Weights of a small transformer language model: 4 heads of 64, MLP 2048 squared ReLU.
Each number is 128 + 24 x the weight over its row's rms, rounded and kept within 0 to 255. Layers, rows and columns count from 0. The size above them is the row's rms in percent of the matrix's.

# layer 4 attention value, 256x256, rms 0.0713, rows 0-26, columns 0-255
size [ 85  72 100  75  92  88  82  75  71  75  76  75  85  76  99  85  80  86  80  88  99  85  76  84  81  95  86]
[[117 146 133 102 105 124  92 149 105 103 144  91 148 119 122 119 105 138 127 103 105 120 121 147 138 151  66 166 137 118 172 124 131 164  72 100 107 115  90 164 130 113 129 174 153 125  73 120  73 107  87 140 140 157 138 156 101 130 132 151 158 151 123 124 148 148 139  97 143 110 150 129 127 107 132 113 164  82 143  66 119 178 124  97 105 196 127 102 108 126 140 118 130  85 134 126 135 124 126 101 145 154 119 181  96 147 122 125  88 186  97 150 113 134 140 160 134 122 162 128  99 116 123 110 118 128 121 156 151 135  82 151 151 160 144  51  86 136 129 121 115 157  98 134 141 142 144 111 139 148 122 123 128 120 138 133 111 133 100 118 123 136 115  93 120 127 117 135 134 108 128 151 111 168 191 127 102 164  90 152 143 113 143 120 143 184 144 125 160 114 146 100 178 114 143 130 115 120 129 124 116  84 112 139 108 111 128 104 127 127 126 168 153 127 124 120 128  98 161 127 106  90 161 156 114 125 100 145 119 118 122 154 134 152 133 183 149 121 146 123  83 108 124 107 130 109 136 145 123 130 168 109 115 100 140 139]
 [137 106 121 125 141 161 112 136 124 126 117 141 125  98  81  96 110 137 116 106 129 121 146 131 152 152 133 161 100 116 155 126 151 123 122 124 104 123 118 189 128 161  95 104 127 101 115  91 107 153 107 156 138 113 130 123 148 154 136 119  98 129 166 149 144 161 110 163  92 109 101 132 129  80 139 112  83 109 120 115 150  99 146 132 137 190 219 118 130 118 105 120 140 121 151  99 111 124 159 139  95 101 170 147 143 148 165  97 158 148 126 114 155 115 140 160 132 115 112 136 140 115 142 174 115 107 113 136 122 118 107 141 125 106 127 181 157 118 134 138 144 110 187 144  84 157  85 100 115 126 163 129 104 156  86 109 127 158 120 158 150 111 138 154 124 146 157 138  48 116 135 112 119 130 139  78 122 142  90 113 130 120 113 135  94 151 121 150 117  91 119 153 148 119 132  89 117  82  97 120 128 118  64 119 142 119 137 135 142 134 127 169 114  90 132 135 123  95 119 144 114 119 135 168 152 147 107 111 122 200 126 113 136 147 127 178 109 146  72 142 133 115 116 117 133 161 147 143 100 142 141 153 137 142 139 128]
 [171 121 113 182 149 117 117 110 143 131 170 158 148 165 127 147 122  99 135 156 152 126 135 122 109 147 136 135 144 125 102 124  93 148 159 133 131 107 131 114 132 103 132 127 139 153 146  92 137 107 119  87 147 125 113 116 106 145 117 140 188 121 148 126 108 158 139 106 125 103 130 140 143 115  92 133 152  93 153 140 145 166 108 129 168 108 125 147 114 124 106 141 131 113 122 109 107 141  81 119 142  99 139 131 142 118 129  98 114 119 127 131 132 170 130 112  96 110 135 118 102 149 106 102 143 123 126 126 118 135 116 144 106 115 125  84 124 163 102 151 131 108 108 121 137 149 143 104 231 146 131 110 162 167 111 116 128 121 140 142 139 157 101  90 131  94 150 129 194 131 141 107 168 125 114 101 103 129 153 147 121 118 166  76 135 120  57 149 118 134 132 119 114 133 135 165 114 145 123 106 141  46 134 158 102 141 105 120 128 118 144 162 130 117 123 140 146 172 155 122 142 123 118 115 135  87  95 129 166  66 111 110 170 120 160 102 102 128 175 149 138 169 127 107 141 117 151 117 196 114 164  84  95  99 106 112]
 [ 99 135 133 107 102 116 114 154 131 134  95 102 122 129 124 160 143 191 150 100 126 135  86 136 153 112  69  95 119 142 128 181 123 113 118 136 139  95 138  86 171 152 151 117 102 124 141 189 125 150 153 137 120 143 137 129 138 159 120 151  94 105 138 123 101 109 128 112 121 160 119  92 149 138 110 108 108 170 115 126  92  88 114 127 122 110 105 103 111 129 131 175 118 135 113 129 133 143 176 110 134 141 145 117 134 119  92 142 117 140 164 145 155  97 102 116 184 156  96 130 115 183 126 196 113 158 114 131 162 104 110 100 119 111  85 120 150  96 129 117 104 151 103 147 129  74 120 142 106 151 136 120 133  98 170 156 144 128  82 145 103 116 145 133 100 158 140 124 130 154 113 151 108 129 116 147 127 121 139 163 145 146 118 165 116 151 142  90 154 122 155 127 150 112 118 118 161 143 168 127 148 115 104 144 150 109 119  87 144 139 103  76 160 107 123 122 133 117 105 114  89 176 177 116 129 181 152 107 116 138 150 144 167 159 110 120 130 122 115 102 151 121 119 142 126 125  88 120 126 171 127 113 167 155 183 149]
 [100 135 160 136  99 119 157 131 113  98  96  98 150 111 137  96 115  95 121 137 134 122 122 142 122 165  84 100 147 124 142 135 126 165 110 137 116 106 151 147 141 138 123 190 114 104  60  88 135 178 139  93 193 132 110 145 128 127 108 154 143 102 113 145 185 157 110 105 118 136 111 106 110 101 142 144 138 185 137 150 115 123 136 123  98 170 103 130  99 138 134 114 106 127 111 150 155 121 146  92 183 138 161 149  45 140 121 120 154 141  86 105 110 134 109 134 164 135 114 131  79  94 134 126 108 159 129 151 153 114  74 112 170 109 155 126  96 130  88 131 119 117 152 136 117 119  90 130 128 123 109 126  99 114 104 156 134 115 152 121 125 158 100 110 149 194 122 142 111 122 162 129  97 154 126 142 139 127  93 135 149 129 120 151 150 135 142 154 127 144 130 123 130 152 152 153 166  93 159 129 107 119 103 110 146 154 142 114 130 139 135 158 149 106 113 101 126 104 103 105 143 144 141 159 138 133 144 138  83  98  94 152 115 162 115 157 141 101  75 154 144 107 115 182 122 145 119 133 117 174 157 124 125 112 136 132]
 [147 102 148 175 178 122 162 115 113 142 140 161 170  93 119 143 185 149 128 120 134 105 175 126 123 108 147 109 115  99 101 154 121 104 153 129 106 107 175 120  98 143 137 139 111 136 140  96 110 148 139 126  84 127 155 105 141 108 128 149 127 126 142 125 123 143  87 161 118 103 113 130 130 116 116 143 131 170 118 183 146 123 183 136 133 110 125 167 106 171  85 142 145 139 132 159  94 152 112 150 123 132 123  94  93 138 117 131 148 152 135 109 140 118 152 147 110 113  78 136 126 114 113 116 127 133 126 122 142 138 121 116 108 117 141 148 194 116 106 133 124 126 106 103 137  75 181  92 177 103  95 116 102 143  86 139 135 120 146 111 102 112 178 161  71 126 106 122  93 136 138  75 144 110 139 141 123 104 128 131 116  78 124 134 118 129 103 126 110 118 138 130 117 101 127  77 117 118 127 183 132 192 129 140 112 171 110 111 121 102 144 101 104 108 117 116 102 162 158 109 139 165 118 164 160 139 186 135 147 146 123 127 123 131 106 103 130 155 125 144 158 176 168 143 145 135 128 126 155  93 154 129 120 113  87 135]
 [140 130 163 117 130 142  92 124 144 107 132 118  96 137 161  81 106 135 135 106 133 145 138 140 154 157 118 142 115 144 122 137 117 194 100 110 131 168 128 168 116  96 161 115 142 123 102 143 133 178 124 141 207 102 125 112 142 161  90  95 125 141 133 156 151 145 137 106  79 132 121 110 151 130 133 118 129 128 125 150 137 114 139 138 139 165  80 103 167 110 154 126 120 139 124  97 155 167 170 114 144 123 108 154 110 125 182 109 164 115 146 124  83 172 126 139 138 150 123 119 114 138 150 112 147 108 140 135 124  98  84 136 137 109 128  86  89 128 114 133  77 109 109 149 110  97  73 106 126 141 128 130 139 131 108 121 130 126 133 139 157 164 106 172 127 125 125 131  95 116 101 165 124 125 142  98  99 144 108 121 107 176 136 109 207  91 140 156 127 126 151 134 173 156 133 174 166 126 112 119 148  90 129  82 140 123 118 113 139 112 139 157 154 104 121 127 150 137 112 120 133  95 154 118 165 120 133 116  78  85 113 102 165 170 127 149 141 113  94  95 104  92 119 106 123 146 156 135 134 173  98 133 114 152 118 139]
 [138 143 110 106 126 129 123 136 140 129 159 156 109 111 175  65 131  89 121 133 102 132 157 127 113 134 107  96 157 146 118 106 102 155  85 126 149 120 121 168 136  87 146 142 134 170 120 118 100 133 137 146 158 144 103 128 141 151 139 134 150  93 151 104 129 109 158 148 120 120  91 112 129 127 175 157 124  61 114 102 104 117  95 133 148 130 147 108 131  99 127  89 122 126 117 119 107 174 117 151 129 122 133 145 148 124 100 108 127 131 110 195 134 185 113 112 135 130 118 116  84 163 115 158 140 135 110 140 116 153 145 120 129 157  74  81 125 136 129 114 187 115 151 179 143 119 134 132 188 118 115 134 146 126  64 124 123 118 114 130 107 142 123 120 153 141 100 129 137 155 124 168 162 122 130  81  72 118 146 123 143 150 117 147 124 106 151 168 133 148 125 169 100 144 107 139 123 134 115 131 149  92 127 113  58 120 142 148 106 141 115 124  88 122 146 130 153 131  74 133 136 149 122 114 104 108 135 123  96  77 196 137 114 160 108 152 128 121 110 129 147 141  88 130 117 138 104 141  65 132 147 132 158 112 120 150]
 [133 119 117 132 134 156  88 131 102  93 183 138 135 135 107 126  98 117 159 151 124 118 152 140 108  97 173 111 142 136  76 121 156 105 128 164 117 192 139 141 143 107 118 150 137 175 153 196 117  94 105  84  85 125 103 131 134 130 117 127 126 109 113 121  89 110 190 163 122 118 126 133 133 139 106 165 130 118 114 134 125 144 153 138 144  89 155 206 107 136 141 112 106 112 153 136 125 108 117 150  96  99 144 138 133 129 162 146 119 136 141 133 126 129 104 136 129 129  65 160 169 131 115 113 121  88 101 112 121 143 151 123 136 129 122 155 148 170 111 114 134 146 153 128  83  99 101 144 124 121 144 156 133 154 102 136 123 148 143 114 103 168 165 141 132 100 123 117 144  98 127 109 135 158 134 172 142 141 146 125 101 117  89 140 113 108 152 133 112 155 114 133 142 113 126 130 159  84 141 139 155  79 177 118 155 116  98 152  95 120 114 131  88 145 144 131 131 101  84 138 130 151 118  77 139 130  78 136 142 133 147 125 142 117 123  67 108 160 151 132 120 121 105 113 137 147 145 126  81 122 109 129  88 143  60  98]
 [117 146 124  83 133 160  98 147 127  72 136 127 110 114  91  85  96 135 132 125  97 134 195 124 147 112 123 152 150 146 125  87 157 128  94 135 138 117 130 124 117  96 159 178 158 115  74 129 117 107 163 124 177 129 161 120 145  94 125 132 171  85 111 136 143 135 157  91 124 166 113 123 136 115 107 138 138 144 141 118 159 102 118 100 126 145 121 148 127 142 131 111 169 107 136 131 116 166 138 101 106 133 130 144 126 147 122 179 147 140 105  96 110 131 158 183 128 126 131 139 150 149 136 115 123 101 115 123 136 129  96 166 161 137 122 121 104 149 138 116 103 172 126 156 111 164 100 141 146 151  94 160 177 122 122  89 110 121 112 117 141 114 142 133 142  98 136 132  63 138  97 126 132 144 113 112 145 153 134  97 111 130 150 132 127 188 162  87 137 116 150 131 141  92 120 128 143 161 110 128 111 100 113 136 107  99 106 134 148 174 123 116 104 126 118 126 134 130 125 139 125 113 120 120 120  97  76 125 105  75 162 103 193 164 168 140 161 128 130 131  91 111  97  97 141 140 173 122 103 103 117 144  91  93  75 148]
 [135 126 145 118 107 125 137 133 143 131  99 115 106 127  91 175 101  96 106  85 114 121 126 133 152 171 121 138 180 132 122 118 116 111 115  79 115  94 124 123 106 126 131 108 109  72 142 127 107 141 153 152 181 118 174 110 111 124 167 157 153 119 117 136 112 127 121 119  90 105 193 108 123 113 130  93 180 129 123 144 142 101 132 128 103 219 117 160 126 122 133 168 123 118 132 160 177 139 174 111 141 127 132 124 164 168 111 138 111  96 117 125 161 130 127 107 124 104 110 140 168 111  98 144 157 116 121 116 157 127 182 162 114 155 112 171 114 136 183 124  60 122 119 136 153 136  84 161  68 128 131 131 109  90 159 113 125 116 113 116 136 138  73 151 142 145 109 134 131 169 122 144 108 113 155 131 136 114 126  92 156 140 154 107 159 144 104 114 140 125 177 132  96 139 144 150 105 134 117 138  81 141  95 146 181 115 105 142 124 132 110 109 124 151 109 127 124 104 171 122 142 153 140 142 121 150 120 130 116 126 138 121 139  94 148 106 113 115 114  70 153 141 122 131 152 104 161 141 136 123 139 123 154 137 113 123]
 [104 149 113 125 138 130 107 140 115 117 172 142 135  90 141  83 141 131  72 164 122 113 125 110 118 133 137 165 130 120 142 112 156 123  90 136 104 118 139 144 116 163  99 161 179 131 126 122 109  94 109 112 107 141 132 149  71 135 151 134 181 124 141 138 136 140 127 122 184  81 111 132 120 139 125 121  96 144 153 143 176 117 121 110 124 154 140 126 145  83 130 142  79 117 105 140 143 114 130 157 179  97 165 134 131 116 132 120 110 133 106 152 112 114  83 172 137 130 105 126 130 127 125 142  84 130 125 162 133 134 153 161  96 126 128  77 106 123 154 131 158 136 169  92 125 110 174 127 128 146  81 118 100 139 159 122 135 118 127 153 136 118 167 142 128 150 119 113 150 105 136 145 146 131  84 101 141 144 131 123 149 140 122 116  82 156 140 130 121 126 122 102 143 151  96 166 141 118 124 154 123  63 162 119 141 137 153 106 125 135 147 164 108 176 116 185 118  66  62 133 122  70 106 168 150 116 126 142 159 129 163 150 115 141 134 104 174 127 113 121 141 132 122 156 134 118 155 144  86 105 148 137  93  85 102 139]
 [138 130 134 111 106 134 167 127 129 121 121 125 126 113 169 128 122 149 124 130 102 154 100 125 116 151  83 196 132 120 176 128 164 155  96 122 123 151 133 179  95 149 123 169 140 123  90  74 125 161 110  66 165 158 108 145 141 142 164 128 108 130 122 121 157 155 129 100 159 162 136 122 117 130 121 133  98 149 172 104 167 144  86 137 105 118 159 124 155  84 131 117  88 142 123 124 135  99 132 107 149 146 115 134 102 136 178  94 104 129 100 110 105  93 121 139 146 140 133 111 104  91 131 137 122 140 119 124 150 124 112 117 153 125 135  75 100 114  95 137 140 131 167 130 128 101 147  88 109 125 144 118 107 131 115 128 171 102 136 113 103 111 117  92 126 173 133 131 122  91 124 119 104 158 123  65 122 151 115 124 137 135 125 153  87 140 152 168 133 152 139 159 143  83 130 100 140  95 158 114 149 117 135  97 133 148 172 120 145 105 132 197 136 142  98 149 145 115  91 119 140 154 119 153 157 113 121 123  84 131  94 171 107 181 127 165 128 119  71 169 124 115 100 151 119 142 118 149  97 140 121 140 119 139 157 148]
 [107 121 127 144 144 135 132 126 139 135 127 130 147 119  80 175 132  93 127  96 168 119 165 150 124  98 152 120 145 127 102 113 176 111 124 168  97  92 146 122 144 135  99 112 123 113 142 144 133 132 151 119 114  89 107 129 100  77 124 169 156  63  92 135 121 149 133 124 158  93 148 111 106 107 102 109 130 138 142 150 138 136 134 126 125 151 117 137  97 153 127 150  79 118 108 132 187 150 150 150 137 140 133 101 121 146 127 104 137  95 100 140 150 110 128 162 126 133 113 144 198 145 114 165  95 144 110 113 150 136 148 124 135 118 125 183 146  88 187 127  94 129 105  85 117 110 139 129 147 129 105  80 111 134 121 121 128 125 129 161 183 126 101 167 139 161 178 131 128 163 119 145 125 109  75 107 175 119 153 111 120 131 104  60 135 116 135 108 120 122 172 141 103 116 136 117 112 114 126 118 117 140  90 118 162 120 135  73 111 128 125 108 132 160 149 166 109 131 143 126 130 140 149 142 130 141 142 107 153 106 115 107 104  80 143  97  92 134 141 116 123 142 155 153 134 125 140 192 169 154 147  82 158 146 137 151]
 [ 82 141 138  99  97 131 131 160 113  87 120  93 113 116 158  81  76 113 182  83 120 132 156 144 136 166 131 157 134 132 185 142 180 140 155 125 117 112 107 138 151 111 115 139 146 105  87  90 109 117 147 146 113 117 121 131 150 138 107  97 135 155  89 175 157 137 105 112 126 121 159 114 130 108 114 171 141 110  97 105 128 120 138 115 137 174 100  76 117 116 172 117 147 109 137 118 137 142 144 117 108 196 124 115 116 131 138 119 117 138 128 125 124 125 151 166 131 111 120 116 140 117 133 172 144 151 127 142 158  96 105 122 129 134 190 101 110  88 154 124 118 124 127 146 106 119 101 127 108 140 106 141 141 112 133 113 126 141 109 153 194 160 114 170 150 163 129 139 106 105 117 163 102 138 135  94 122 154  60 129 109 188 112 108 136 117 115 119 157  79 128 144 140 165 128 126 115 159 132 100  95 103  98  98 133 117 120 118 139 128 131 137 160  97 128  93 141 120 170 148 121 112 149 116 120 138 145 132  95 163 156 130 147  95 185 165 178 108 107 138 115  99 131 119 138 141 154 120 123 169 123 133 140 128 164 116]
 [107 103 142 152 136 126 162 130 107 176 145 115 146 117 189 136 154 101 160 153 146 113 150 133 122 103 140  89 123 128 103 129 136  52 171  96 148 120 133 148 124 116 131 149 125 108 175 168  92 102 127 168  93 110 124 120 123 112 151 108 135 141  95 142  97  70  98 146 110  97 119 133 114 135 131 142 152 143  99 138 128 123 153 145 129 122 125 182  80 142 144 134 143 146 153 123 101 127 126 133 111 101 136  95 128 152 142 161 107 139 129 144 120 129 136 131 130 107  99 140 147 103 109  89 112 113 143 134 107 123 170 147  80 131  90 202 182 109 149 112 112 117 150 110 114 135 136 120  71 131 135 153 128 167 142 131  83 156 146 116 136 114 168 179 139 145 124 143 113 157 111 118 136 124 142 149 139 102 124 129 111  85 137 127 145 110 130 103 149 124 140 142 133  82 141 107 116 119 107 149 107 155 115 118 113 136  94 166 137 148 146 107  97 145 129 149 111 127 120 152 142  98 132  80 121 136 107 119 176 169 144  84 137  64 118  82 144 143 148 120 106 159 104 151 165  94 145 141 119  87 103 172 126 150 121 101]
 [151 135 115 133 108 109 132 109 114 111 129 134 149 100 105 168 141 160  81 115  95 128  66 112 108  87 129 143 186 125 129 106 164 128 119 101 150  94 133 112  99 140 103 118 174 157 116 116 172 156 123 113  71 101 117 150 123 132 129 114 134 114 135 125 120  97 110 112 131 155 130 129 135 159 101 119  94 119 134 185 150 122 105 122 140  82  99 160 168  97 134 160 113 142 107 135 120  67  59  97 108 124 123 148 123 111  99 124 132  57 122 103  93 124 120 116  98 139 122 113 137 131 142 114 151 147 121 123 136 143 134 182 164 144 152 119 111 137 110 143 100 109 167 101 120 155 175 137 138 126 159 135 146 141 124 118 140 105 125 118  99 125 125  84 136 114 138 137 137 120 173 126 119 111 111 137  90 150 137 144 135 122 127 144 159 155  98 115 119 118 116 139 145 115 121 155 185 145 148 111 160 107 118 167 140 130 142 143 125 142 148 162 127 101 108 123 104 107 149 118 133 137  65  95 209 119 155 135 122 124 162 117 113 124 139 118 170 115 157 131 162 140  72 124 133 154 157  77 160 143 121 142 135 101 144 110]
 [110 148 135 142 117 142  91 164 104 128 118  96 123 131 111  96 112 131 154  97 127 136 178 118 126 115 123 152 133 130 110 108 202 138 126 102 131 138  72 125 151 117 116 142 144 119 140 127 112 103 149 169 104 101 145 123 135 118 108 115  88 158 102 180 109 133 102 130 126 136 139 110 155 140 120 144 152 118  90 137 122 106 119 117 182 146  69 108 154 135 167 130 141  84 153 120 144  75 153 115  95 132  98 108 116 148 134 166 107 147 141 140  99 153 144 143 132 132 117 135 123 132 151 164 104 134 108 131 104 108 127 165 134 126 110 116 101 122 145 124 112 126 147  81 105 120 149 149  85 129 128 141 136 103 140 112 126 151 107 135 205 139 156 133 167 123 120 127 141  86  86 184 125  95 139 165 114 138  99 132 115 105 103 160 129  94 148 110 147 103 132 124 140 147 142 172 135 137 128 120 119  95 113 140  86  95 109 144 139 151 132 123 163 126 147 104 129  83 176 161  91 106 151 109 107 168 135 129  90 169 150  96 171  84 173 119 153 113 165 156  92 120 123  95 146 107 129 136 124 184  92 153 114 142 131 121]
 [105 125 137 152  80 118 116 144 158 148 145 125 102 112  98 126 105  99 142 108 103 150  99 134 122 113 148 118 168 121 113 127 152 104 138 114 111 124 109 167 114 149 137  94 160 147 149 115 104 162 160 144  97 111  98 158 129 164  95  98 136 128  92 160 140  65 146 142 121 123 147 125 126 106 128 112 129 103 116 138 126 126 108 116 130 136 128 130 114 109 123 117 112 118 135 135 126  88 135 138  98 148 126 136 108 122 156 118 129 112 164 152 137 130 132 130 150 141  99 152 165 118 119 147 110 172 109 112 143 110 195 119 162 128 150 155 147  84 112 120 156 121 156 140  95 110  98  93  99 129 115 135 154 102 135 115 131 147 132 137 124 188 122 167 177 138 159 130 135  88  98 138  94 127 109 102 114 145 143 133 190 123  93 160 137 100  93  81 110 110 156 169 142 109 131 137 138 121 130 165 124 204 141 133 133  83 134 122 110 146  86 173 142 127 110 104 145 120 127 143 111  91 160 160 153 134 154 127 139 100  97 110 174  70 157 156 113 143  85 167  98 120 117 110 107 134 134 154 119 183  88 165 141 122 172 101]
 [154 129 136 144 167 120 136 141 132  98 104 137 115 120 127 160  93 119  79 102 152 107 130 118 129  94 135 128 145 147 126 160 119 115  98 168 142 111 180  99  90 150 132  85 133 118  86 163  97 159 153 112 131 146 157 126 117 102 131 103 141  82  92  75 127 117 154 146 142 123 135 172 143 113 143 131  84 124 146 116 154 146 146 114 111 136 152 173 152 145 123 138 120 138 146 152 101  90 106 107 115 146 128 103 127 119 135 123 141 130 158 141 119 137 116 110 111 156 118 130 110 125  95 139 159 128 122  98 122 165 211 104  84 146 178  92 120 129  62 134 115 121  86  90 103 106 135 116 169 133 149 167 101 165 137 116 146 133 108 123  65 124 156 138 142 134  90 117 207 150 143 109 138 167 121 130 143 130 132 154  95 141 172  97 122 112 160 154 115 134 134 126 130 113 141 153 110  99 126 123 155 142 128 145 119 130 115 151 110 140 115 146 119 116 158 138 139 151 114 108 141 138 108 106 190  80 136 133 125  84 101 143 135 142 140 122 119 154 130  71 116 166 136 113 110 141 145 134  97  75 117 138 132 121 108 100]
 [112 135 130  99 118 146  95 178 131 113 115  95  95 133 139 112 115  98 126 135 129 143 124 152 157 154 108 180  95 140 149 136 143 114  53 104 125 171 102 125 126 127 129 158 137  91 129 138  99 140 105 146 186 125 134 156 152 155 123 108 158 151 133 131 114 149 154 142 160  92 114 146 109 112 116 114 129 115 120 107 129  92 105 110 120 147 134 118 151 115 141 105 121 118 149 133 122 142 166  98 147 134 148 168 114 152 127 111 123 158 136 118 112 108 128 166 166 142 127 131 123 111 131 122 121 109 129 136 119 116 138  87 139 134 144 105 113  65 125 116  82 129 171 138 115 122  95  92  67 135 129 118 125 127 112 119 130 127 120 146 132  72 135 153 130 173 137 119  97  89  99 146  98 185 151 106 131 157 117 144 127 152 111 105 103 149 151 122 160 107 154 155 183 110 147 100 142 105 144 116 154 108  84 106 138 116 145 121 167 121 134 150 147 105 107 187 128  97  86 146 123 160 128 138 118 163 115 120  87 149 105 152 139 161 143 182  99 117  59 131 105  77 113 134 138  84 122 121  90 151 146 152 141 162 172 134]
 [ 96 145 121  88 112 132  84 150 125 113 125 115 156 110  94 118 104 146 198 127 145 132 176 163 147 143  97 137 124 125 161 114 132 151 143 113 126 164 101 151 109 100 119 113 113 101 140 155 130 148  76 175 189 145  97 129 142 158 118 120 121 154  93 154 127 130 131 128 102 122 123 115 132 102 176 131 141  93 130  95 114  98 134 118 126 149 119 146  98 141 104 113 163 117 118 106 119 174 157 135  81 127 123 149 121 149 115  99 127 139 106 135 153 112 130 169 142  96 140 124 104 123 132 160 125 119 117 149 116  97 110 100 143 139  64 162 122  91 145 116 121 144 129 137 124 150  87 134  91 140 125 117 142 111 132 150 108 153 137 121 171  98 114 165  87 141 138 139  73 166 121 128 118 126 166 120  77 136 106 112  96 130 119 146 129 168 110 149 150  82 162 166 149 159 147  93 115  84 103 152 136 120  73 146 130 108 144 152 143 129 120 131 133  69 114  77 130 134 156 124 107 127 143 134 103 142 108 115 122 192 126 137 120 108 110 178 111 116  96 150 110 117 118 135 145 142 148 123 126 148 127 119 171 185 153 104]
 [ 92 131 110 142 116  96 115 124 145 138 105 134 105 104  99 147 120 140 104 161 135 161 136 118 124 105 141 115 129 120 108  93 105  98 141 153 117  89 121  94 146 159  97  90 139 155 130 157 154 114 130 143  46 123 115 148 123 130 110 131 107 116 101 112 130 113 142 104 134 164  97 148 120 153 179 125  82 108 162 116 136 119 112 131 111  86 138  91  98 140 134 159 130 146 104 144 116 111 147 119 116 151 153 135 198 116  97 122 154  91 113 123 163 115 138  96 163 132 152 140 103 121 123 129 143 151 128 154 107 158 156 121 136 122 151 119 130  99 156 152 154 130 125  69 131 149 154 151 125 160 126 164 155 131 162 137 104 106 102 142 104  64 159 108  67 113 115 132 106  90 141 132 113 107 130 141 143 140 127 122 165  86 136 138 102 129 115  75 122 118 120 138  95 102 114 165 138 159 149 118 152 153 113 145 127 135 168 120 154 151 131  97  97 161 140 100 123 135 120 149 126 155  73 100 124 174 168 152 142 168 157 135 135 101 130 118 182 128 117 133 108 135 130 140 107 139 138  59 102 129 134 152 185 129 129  97]
 [126 128 116 165 148 145 161 128 121  86  86  94 141 124 121 144 110 133 129 114 140 116 137 113 133 106  99 141 147 128 106 138 159 165 151 159 113 160 158 117 165 158 126 129  86  86 142 194 139 181 150  91 161 123 138 136 124 123 109 113 121  99 105 124 130 157 147 112 118 151 162 131 134 149 115 137 161 203 145 183 111  71 138 132 165 147  73 123 102 165 142 149 101 149 130 157 155 110 134 102 142 118 123  62  97 155 128 160 100 115 183  98  96  96 128 114 139 138 131 116  98 129 130 143 108 121 131 122 113 131 137 124 133  97 116 101 140 102 124 133 108 134 162  66 144  95 152 128 116 139 129 114  85 115 137 151 150 132 147 135 145 116 111 105 142 205 127 100 172 159 124 128 106 130 148 125 138 108 129 154 125 136 126 126 136 131 132 144 129 127  99 132  98 110 148  84 118 135 162 131 119 130 117 142 148 146 141 147 134  54 131 132 164 106 112 156 141 129 124  85 126 174 163 143 101 125 137 118 145 129 107 133 106 151 127 111  97 118 120 141 171 141 160 142 143 111  80 178 134 128 104  91 118 127 149 103]
 [144  89 123 121 149 165  98 145 148 123 145 134 141 112 130 105  83 133 171 113 141  94 199 140 140 130 167 135 109 143  95 108 181 151 201 177 112 128 120 154 102 115 112 146 108 137 104 131 131 120 134 157 141 130 143 112 128 112 122 105 134 140 123 121 165 115 115 160 116 100 155 137 116 103 119 119 167 165 135 134 134 111 145 123 198 142 139 180 148 125 120  93 168 144 154 138  95 175 134 136  92 135 107 113  93 141 141 150 138 137 168 121  96 142 142 152 128 107 136 128 166  81 121 112 107 110 157 109 137 130 156 151 111  97 158 127 183 107 146 120 140 113 138 135 123 139  90 125 138 123 135 147  94 129 100 113 126 146 144 102 151 146 136 150 169  99 139 117 146 112 118 137 133 102 161 134 126 135 118 128 132 136 138 114 139 107 120 158  96  95 124 130  91 127 141 100  60 135 117  98  88 153 125  92 146  84  98 135 140 118 122 136 151 127 118 116 131 138 206 144 123 123 111 138 100 116 106 123 134 190 129  88  99 109 144 145  71 155 109 141 127 137 166 113 124 146  73 152 121 152 125 114  92 171 136 108]
 [140 142 121  96 112 123 125 128 129 131 147 181 116 148 127 133 141 216 109 106 104 115  85 116 136 125  62 130 106 137 149 146 124 141  89 140 136 111 143 176  96 143 157 157 105 154 117 110 161 141  93 124 170 165 123 131 125 146 179 116 104 105 135  79 158 137 180 111 113 153 139 122 139 134 128 107  89 115 154 111 103 168 105 137 113 122 139 130 122 104 107 139 114 132 106 120 149 139 128 104 132  97  98 128 138 108 105 145 138 133 114  96 138 116 109  83 151 148 154 132  76 126 114 150 151 136 143 134 143 147 104 114 155 141 108  76 121 163 101 143 132 117  85 145 138 129 151 136 158 116 140 131 120 143 150 139 160 114 141 123  87 125 117  58  92 166 125 154 149 146 135 101 148 114  89  97  99 131 169  97 138 100 166 177 128 156 138 143 109 156 128 121 124 115 120 127 134 119 132 155 140 149 151 146 163 145 151 121  95 128 127 118 149 155 112 133 108 136  86 119 137 136 147 159 138 116 142 119 108  85  89 182 103 169  90 150 137 105 116 123 162 134  63 125 103 188 112 128  99 122 148 120 125 107 132 160]
 [131 113 115 121 135 154  90 134 145 134 158 129 144 163 120 114 113 107 123 116 136 117 175 118 155 114 161  99  98 123 129 124 140 132 189 109 130 202 124 135 171 134 125 132 122 173 207 126 132 101 143 132 137 115 131 110 168 128  71 117 108 138  94 137  69 145 162 149  85 125 135  98 144 155 112 144 200 146  99 123 139  95 143 126 126 143 152 110 106 117 146 122 108 168 139 111 133 165 136 144 106 100  98  82 121 175 117 124 141 131 137 137 111 161 147 124 154 115 117 131 142 123 123 128 131 114 117 116 135 103 127 128 146 111 121 167 102 142 162 131 106 135 169 159 150 103  85 131  89 123 118  94 144 108 141 140 148 151 157 142 165 109 119 161 134 118 147 115  82  91 115 141 127 117 142 144 142 144 164  92 126 131  99 153 172  84 156 154 124 148 133 132 155 159 123 132 146 115 112 110 112 179 149  98 170 100 114 108 114 135 116 103 123 164 138 165 140 150 141 177 116 119 140  71 104 116 151 117 154 135 102 125 120 137  92  91  76 118 116 154 111 118 119 100 115 121 136 180 121 135 111 115 106 145  89 113]]